Weights of a small GPT-style language model, trained from scratch on English Wikipedia: MLP 704 SwiGLU.
Each number is 128 + 24 x the weight over its row's rms, rounded and kept within 0 to 255. Layers, rows and columns count from 0. Numbers have three digits each. The size before them is the row's rms in percent of the matrix's.

# layer 7 MLP up, 704x256, rms 0.0807, rows 636-686, columns 0-127
093:166102159149132117125143121125119084119165135108162134131127152118128124109158132158137106181108151176119123128148121129183152111099127143123144155152159112157091164137093116111118134116128168154161150139119125158109098111133121111099176159121120162120107097166117158112121109118108091121123142153092132093139150148111090149092132140093160114102099132128181185120133117161107109147138
084:170154132128149132150115169164117168168147153126141140127093148177123117130140124125128111137122123181135122130146101119115139143138092125132084083090125120140142155116172143129178095166128143110093093153126131111122092135079148126135128119107139119086121117103139115119110143148140104103113152177076151146127106125154114099129107142128147113158150081145096167096131097086122109107110
103:107084104151109179086127116150130137103126135102130132186126163099168085134145106115102121100103104107130083146082112151096136091132136174116115117137132094117131111134149186136112154130129116127156116126125081138183142109140106079164159148100119116147108109121145129171124137143147145175095103151086080144094126123157125101165135181114154154138111121128104140111105122108110117145115
100:103127130114099154128084111095149149112119126161097105128147120141109159159118123113130114139117110159084117085140117179158138142130163129118142102102091149109097144163113110147094081146123125155108154128095169151168136100157106147152118097142129156104110137131178155144168139134153104117118141114148141134122155115105164102142161106136117156147126083073158089109095127109104165136132
094:138104096103201143137143152146111084127111109137137130159150149105132169144154130091095140173123117081175175131156169173130144142123112124126129099105088139135140144121143109161134133089114092165150137127107112111120113111097165117134137114144180123108128138081129153095111127119139113099153114141159111171108109093134116096132115139100130091112106100137142167092117127175072145121143
102:113128120140141109180111120144108093136107157134148183158095154135108140141130097125129125151116125114099138143139128069112118086118078116144177141121138119118116144124158136100121136135162092110133116153137151081121133166157158125139133133060139132125136092139107135121131163160114115110094134133138122118132191147127144129127125125124114104162138152074134102117128110095134116130104
100:128155145129086157133145138152117158172115111103108118135140136109113105133157152159151132112130151108136139102086141102110119140126139105175107096081148100150122071149133097125140125140139172110135089101142177160103131141126167137198125096150122151145168086145167146116135063152097092145166165105154124160170138144110163097123143154109124130113113145138112113123119092126109123138119
102:126152108136083110131110130145129147131088120144124196097145100147106119113142116079145134186103125114140149087140147150140107154121127103132097161155098100157119072079151141149135133138101148102104110123107130145108164134131132110111143113169132131159111134142126061139114112082132159149124116126153120119132081109187112095115116163101130162159086167109173124142159157158102140126179
100:110124121129128110146130121101163101136169133122117118140164118089115152148114141105159142142122179107116167124164092122136125117100131116161112132092155134092111158138156096183104169098117097135164097185112093096122103125118147162078130122167113112151126142157113109094070113147129106160169054152112114149151117163163096124126148112144133132154111107146115125108153139124150110118115
103:148131118129164140147145152153099141082155072133128188116174150141122128139083127110137107143101119122122156115132148111149126136151125124143176114160123128125100090142152115134115129164147150157052145148135128112121123106178146149170149118141159057143146107090140097122142153124126126173148123099137118143114153144130091145117116111158120152104155154119136137167165067124082142096152
101:103159111150120113116194118152134115112077108117097140123122157105142131106137149128147146132101119173122138071153118113138162087168124121156123135111127134123119117141131178133084100143134150141095118131114101163119147162153159114118113086110110171110108140146149105098123112148106113098129115137136134166145076187127108094127110106112100167168133158118137095129142079186119142107118
095:125126097117108114108137143161096152091102112126102149103179144125130138076116088134128118146124167107162101109146134096137090098077108111099106153170149100131084157091123098065124155114130172138142162138159160106155115154112125112122158129115163126157133169131159137142137091130117149146123150130137139116114119099139137117151124118127110118166111066146064172122123105162136123143093
094:118153122142142107096171139149097106143136131118140125147154166134152144132133122118156125162155169106132110111123120154069076176159107136113157139146106124111126135146098067163100119129101109115148109127177156149100085130150176131144145163136162124133115101152152079162115118123087104114133091160157143183125163153118103096117112138151140132099128165097115154110149124155178143107174
097:109128135122111142095136157159114145136131079169088154146134134089155140162120118094131118146154139129105120125101126153100132145134137155120075150137099103087139080133113091067116124125143145157126103147111088109114099126117132140123143138111124151129124149119107118165118104075162140134177123156141126118107165126121113139151118124135141129190114187142113153133122118111101159139138
100:134142143134146085152149150095112126130149074115110146125141144083087145110132126100094110140104175123165149106122144141138096128149117140117119109124145100155150125172150162104144119140096133109121134127109159112104096154104141166118087155118116103113150149111148157156162145127146105143106132118101081115166148073150167124109120123072095160108095094107135152159091108120150158168146
109:129101153115132093122164109107120107134116136118092124103124146115147103135110122117159111140127069112136094147138177096130154073094178152137122105171118169121126092096140112142189161157102105114164118108120132130132132109158085097130119141095128120105104149166097117156114094136136095106131144116159148146128131130106104106163104122117113184161095161151128134107133105131112097117103
102:171105137151102150077104130099155109134159125121104125104147131111162128113158115113155098117149124133123097128132127147118209144140110171134144101154146128110190148154137120121143122100076105155078152090081153128145145139143135075104151127091124118128099102150128116161092155108136145154127102124115137139120162135150143103113123120131115154119120155158133113110131123178081138163163
099:130150106106109105143159162085113110099061130179148090136148115116159131128153124129121178103107121140101104120122109151154148119127108141094183131116144099120103110120088104135137130110127125140139150152134164174107147116170094077141153125144120149119145125138146109130154141151175129137108155128158098130111146110137130115125125121167145156130125087155112142133153131120081160108158
098:166070140115132157109192148122157146139130144113116159137104105112173092165100146115187191156158103139157147126119136164158115144160162127159149090136131085142136130164095125130110101193137107133116126164130147138134135124163108155146125117153152084134125152141131129131145122090107177114175155115105106092145145138131110127080129136138135131118166155151134142111148102141145159148154
097:105118130157110189123171108142141116094125114150107137109071110153132154135123130171115097165122136134146160146140170115104083096108130084176108129109158055177124105113139102139160140152095151098095134129110126156129094144146171113127155147074112123112095136145154140176139132119104130152142111130105165157121100162150125140150106146127124122105137119094105164130158106111143146120172
102:136156115127105111157153140155177129111147136102139119113084130130148135135172184079179157125135115113137102139120135156104114146140121133125119113139119116086122128133097097121130081149137119117143171136172133112128153094152142159117145144140134119135133146164110134145163158129117109138142113109163082098136108090128097156129139104132120116116169139153157135109131127108127133122116
089:145114176131129097125081119149123117111116120175126109110114130142143108169132129133084105071141092103132152093122089102163106128138117182110151144075154092133102126103112135116148153158145138152120122092134118109131146100175157162121130114124181123136141162112123147109104112164143099126149104146123106153153106142125122120133170122140115129141148173159108116154143157134130118147139
103:089128126134111126120130155108093130157132149128118116165160159154117151153136142133118136114116115134110119111136141149107127144087140176147104098163161112108086144156110128154136138144140092120071139134137111118124122139062096141113120120148138176106117134136113107115148130114115143124156141092143132134131115088154126120113129083164126149162120156077081068119107153092165095094133
104:107139127124131124104168132093072115175116147131122144133150092140159140135132145147123168140187130155105134109139159137090135121157138131146108125116177108069114121148135114148142132120142146076112170092091122107105161191105094132122107103116118126133130135104081136119126158144139118122165109170109114090137076132151124111134127145132112143106133091134136150106177105109169120181073
108:137141080127105111117141107152136142107117169089170127159169048136125102156164124169152077147153147081159137149164129128137090135141116129134096105153113140116150146140091146125133107114153152119104098133110114088137080145124128126127165165143122071118131143163162136144124105112101100154150132106124132092137148126162140165106145139130126157123138152105140116132110099151139128114132
098:140147181119183116119144122091118090156144154134081149121103118104122127157099131165103111148142133163147118135117129128125153128089115139144137133129167135134121128141115094064164118098153171095163102155114158120141154131138145153147150162153089140115161171149105140144131097139182166164063153132137129141119158116109122125137109150133130172132103132134107136150119134128139127129171
096:118195140121103193142140166134159130126140134154117115069129110150121085149143120143152177101128130150134124112122164122120104157121117134165117188141145138122117130125111148164077182122113126129156160099112096099151159154139117179174111106128123144148158130116150151124146128142138146194158119112132140126129150117110116164124136127141150126170127112075088070140137141123101121113100
100:135101151140084108122128154154134127164121124141116079127147120114139115141183115168100122084146111164116132145132175146081131124137147180101137096142098110143136139124096117120159136126097122122174116124109146167188153143117114137143141123109122118139105151125092155124153125155135157085144118120077139137167123144122147147197116104137147166163150119094102166130121117132138092129113
099:145129100172109097162131125122112125129101113110096139153151160121156113144176116158155114143123114095143139119121160142145179112141149135139151152078096119062097131119107110137139110150129127144113104098127114153129133147109081137141155134146156103089147089105104107125111142145079114124135121114114126174160130136121167087145131177147188142097143119191089112116159125143093191091117
102:169119132132088137137140171133116131099152150054131141116135126096106126127128134115139129171122111143130092156138103127175132124173144117152109095104125147100159157085116111172106155119127140162130112140159125126116126101100125147109074150116101117157125150111101152133133176139150092146133103109101127114133077107106080129126062106160138132154136150158132124112111087143139166182115
107:122129075116135155149127121099125070125098118143119103190121124103155133128143106131087108130141161130119120134129154122149117144154142125121093138140159075144132113119109148104136143134112134097120147128142152098087152125139128148144115106127118153113157128142136084193132174093146108140113135124118170139090082138083114120192113153113147112115143091137149130125158157082129181134100
101:089145124154140141111087118134138130098151168127144118122104172141083140100113123134130153154154138122141104112138145142125110101145099139127072123165123124108140165116095151170094121118117159107141137125164150123136142122156170113142098119123123139114124145150097146143114127117163158129099164122164115109171122139108091126148129123144168133164132153135100100155128096088123119112153
098:112147139147129100152126119136120140112129135087142149119126153109138155174177146107118123167191132120116072169117124126095142144113125124151156155144145153117128139114128130104108129115111106159168122120133152120123134158126142099154091139116080120132106089163133124107135147133149153152078161083169130202152136151129116132118136145098192080132169070127134104114090107109153154137139
096:106157099128085113137104078125144124091105182125146137140130080152123097103093126112104057089152114130115101132125132126156173114121091142131090188101116136150121158115141147122144168105122126162141159113114138172138135113181158088175111123127116122159170118060136144107148095092132133172125129086101140125125115136117182087127137135147114123159150130153133101071117154151071138141123
103:133110169136111152148147130106123159104163095107161155114102065108098137095144122142174133155153105084097129132142157109169095138152119147093153115080146116137158122151139120087139142130163091140106142086125104114110123098102078089121117122133147133166160115113136139118134146131151145149109111145123191135115125127161158133131140118119145135116147147121135147115138141154141141144136
099:146172110131115137110136191147076092125126115120123122160135104116134118116165086120114148122135126138129086143111116114129158185155181137094133138162095100149112110078089118121139124136168122143110111122124155135138155074119136091127148132165137142125132157114120114138166132165113167127099135073105123146114184076123128126145160159148120113117114121138104087140125116157077154132153
105:128176128112116133135120138159139140143135164129152140079179121173131116179093154096098116112110098114141135110114118126131163167097127095106134107124129108142146131163160151141149113110157125161122087140125112117147137126144142079162137142175108158129116144104097156123143106171102151067098124124106101103116127123158170092109125164093112133124169127094168095141115109166125128159152
103:154110098158100131128132177154124122144122115135119143092131136126125139103126136133133151115119126114111092145142150121114103118103158116117141125130165119140124164107121136155108088127137115164113128184137151106145109121152138126121132140094114148141144105136133188110156132145112172146158138135096111126137128126101106143072155122100161141135162089122176103142099105103140144117102
101:169127127141150131108132118155088117124096136142162142110133145145141148141149123156120125104162141136090160126114178087095115097098123145123135111179136131103105158168118172140110094141122147158134137131133180102141149159125106110132108164127133134095164113100190094147132098174150116119122160126124139157128117106118150134160121155135134113130112141140146132130152099150079123098119
104:127141108116134138155130149097116050109140081120095114109134102159180117091135184151135122140121149131188156166128144151107119131094150112078105069168130177105130118073148148161123151130116113130132135145126093120141127128116129140154163126080154112087147093156128133148088169153150143125178135113127105128156132144099141142121142138090102146121082142132117137141158128154143085107155
103:135110163137140113123125122139142098139069132139084109098149151159128135092151157106117087075161136123110108133119112137163134118131150113117130118147120107133140137068121131145100121135145129145128144109077099117118156111092120137141136117164175143134071108109124114072136117092117135127135117119132098092119118134131098101101184102160146145108115133121093137099091128101135130155120
097:096130102113152147121126129163109129147127159139109170130142114106092136161127114168145117119145103090102110133099147175157111119090143145136088161111105101125114130129154126102165131106132099115160139117178133080120143136165148085118143139148176146123185160131110148181121145116142134141119123130140114111146127127122116137145109116156160146134126108120134199113109105163124143111134
096:140131155178137157157141137161174084146119134098129155160109155101140153122108125093119081155125157125128102149156133113174140122127095122128102148155131158086159124139088084112135136127126162115157135127103113150106117095173129134129118116154123121147122131131152149117183121057147144105131136180088165124107151144106101148140119118132142105123135163165142138092112078114161118113093
099:142110123155186137128175113082082114124125090115142112137111131135141144106143112132158075106098144102111113109142093119118138083161112100167140161164170147157095122104158130122153137131093108154105150107144141085099125127111123198122099110122113116126139129111138116087091085116161133107157115095153102140114151123104113088095139152157127128128163131143118120088118115122111129116090
098:140133108140143110110118101087088125113124107100120091114122159093090161138127152147126158120184134136171116137134102127117104114137168126085093155110127144101115126119125122117127145166157151157129143132147155144153149128139102142112126120147138103182158154122143094120142085122138081111153101137141121160127183082116112123133162107126149161137086160118094118136155127136113097127131
100:109094097105108153125145103137133157115152131085108127105172121127098130074135093137097123094147119134127129165148135114107119119118095143143143097107123152117135134123136127150119138110138148142118150123134117092130106116142172123125119141134048096126102120102101188131127094143092148097099108114163126124161197158119113130161139068120175149151137126131140111117144129128120129077065
104:100094141109143127100117106130120118093180211147140108129128146174135110106104104107129135107136106099095101146142147109118125151166090133122158101137143119104135130076067116138158122143099108119124112093146163143105117179121082125123105124150152153147120105128100100156152113124094116139127083132145084145117170084174100135110144128121150167113108157188140127130134141139148131112124
094:150145129159114119122122133136137154154104126128110122107150091118103151070179154139106111148134164126139147108131165167120109143141103119136176176124091101145146102068164125079133145150123127180088141115124107147128146120135142110143158137108106101131116150137137175084122134103141115097146120103118170106124110134103132149083110090133132143112106122152102124128071090116124099092122
113:101127150133120162154084140126115137128099106089099169126136161115145094128131118133141117127149132135129143112120097161169139152146119128167139135156161134107129154160177148111127127161108152107107120092091128113073101111105099114114153126141163168152121123141100076144132135168099123144125122141156088125095099139126089102140142147139111147113155159130131116129149104149134088134103
099:146111134131173126177151124123124120137118122103126113111093134142143083127146105087115108143126149093140155188101158076135070151126132105126147150093130125122097142132194129128140149157138119114123096122102109160111143099139153135127110122137118119151147104159110120150173125117150132123150144134171125144091152152129152106103135083143104140160121145128124086135100142092169102115128
103:174138145096117120105111130166134125103093159181140149105088090157119116125165150125147097110134117138158132170147152143137111130156201139135139138120187110140127138106128148111135130101111181126126161132130112154108131103139141070173156117119112121161108150153133146132102114137129151107102156115142099162130121112162089150130101182084112157085091117179124136131104080121158170123087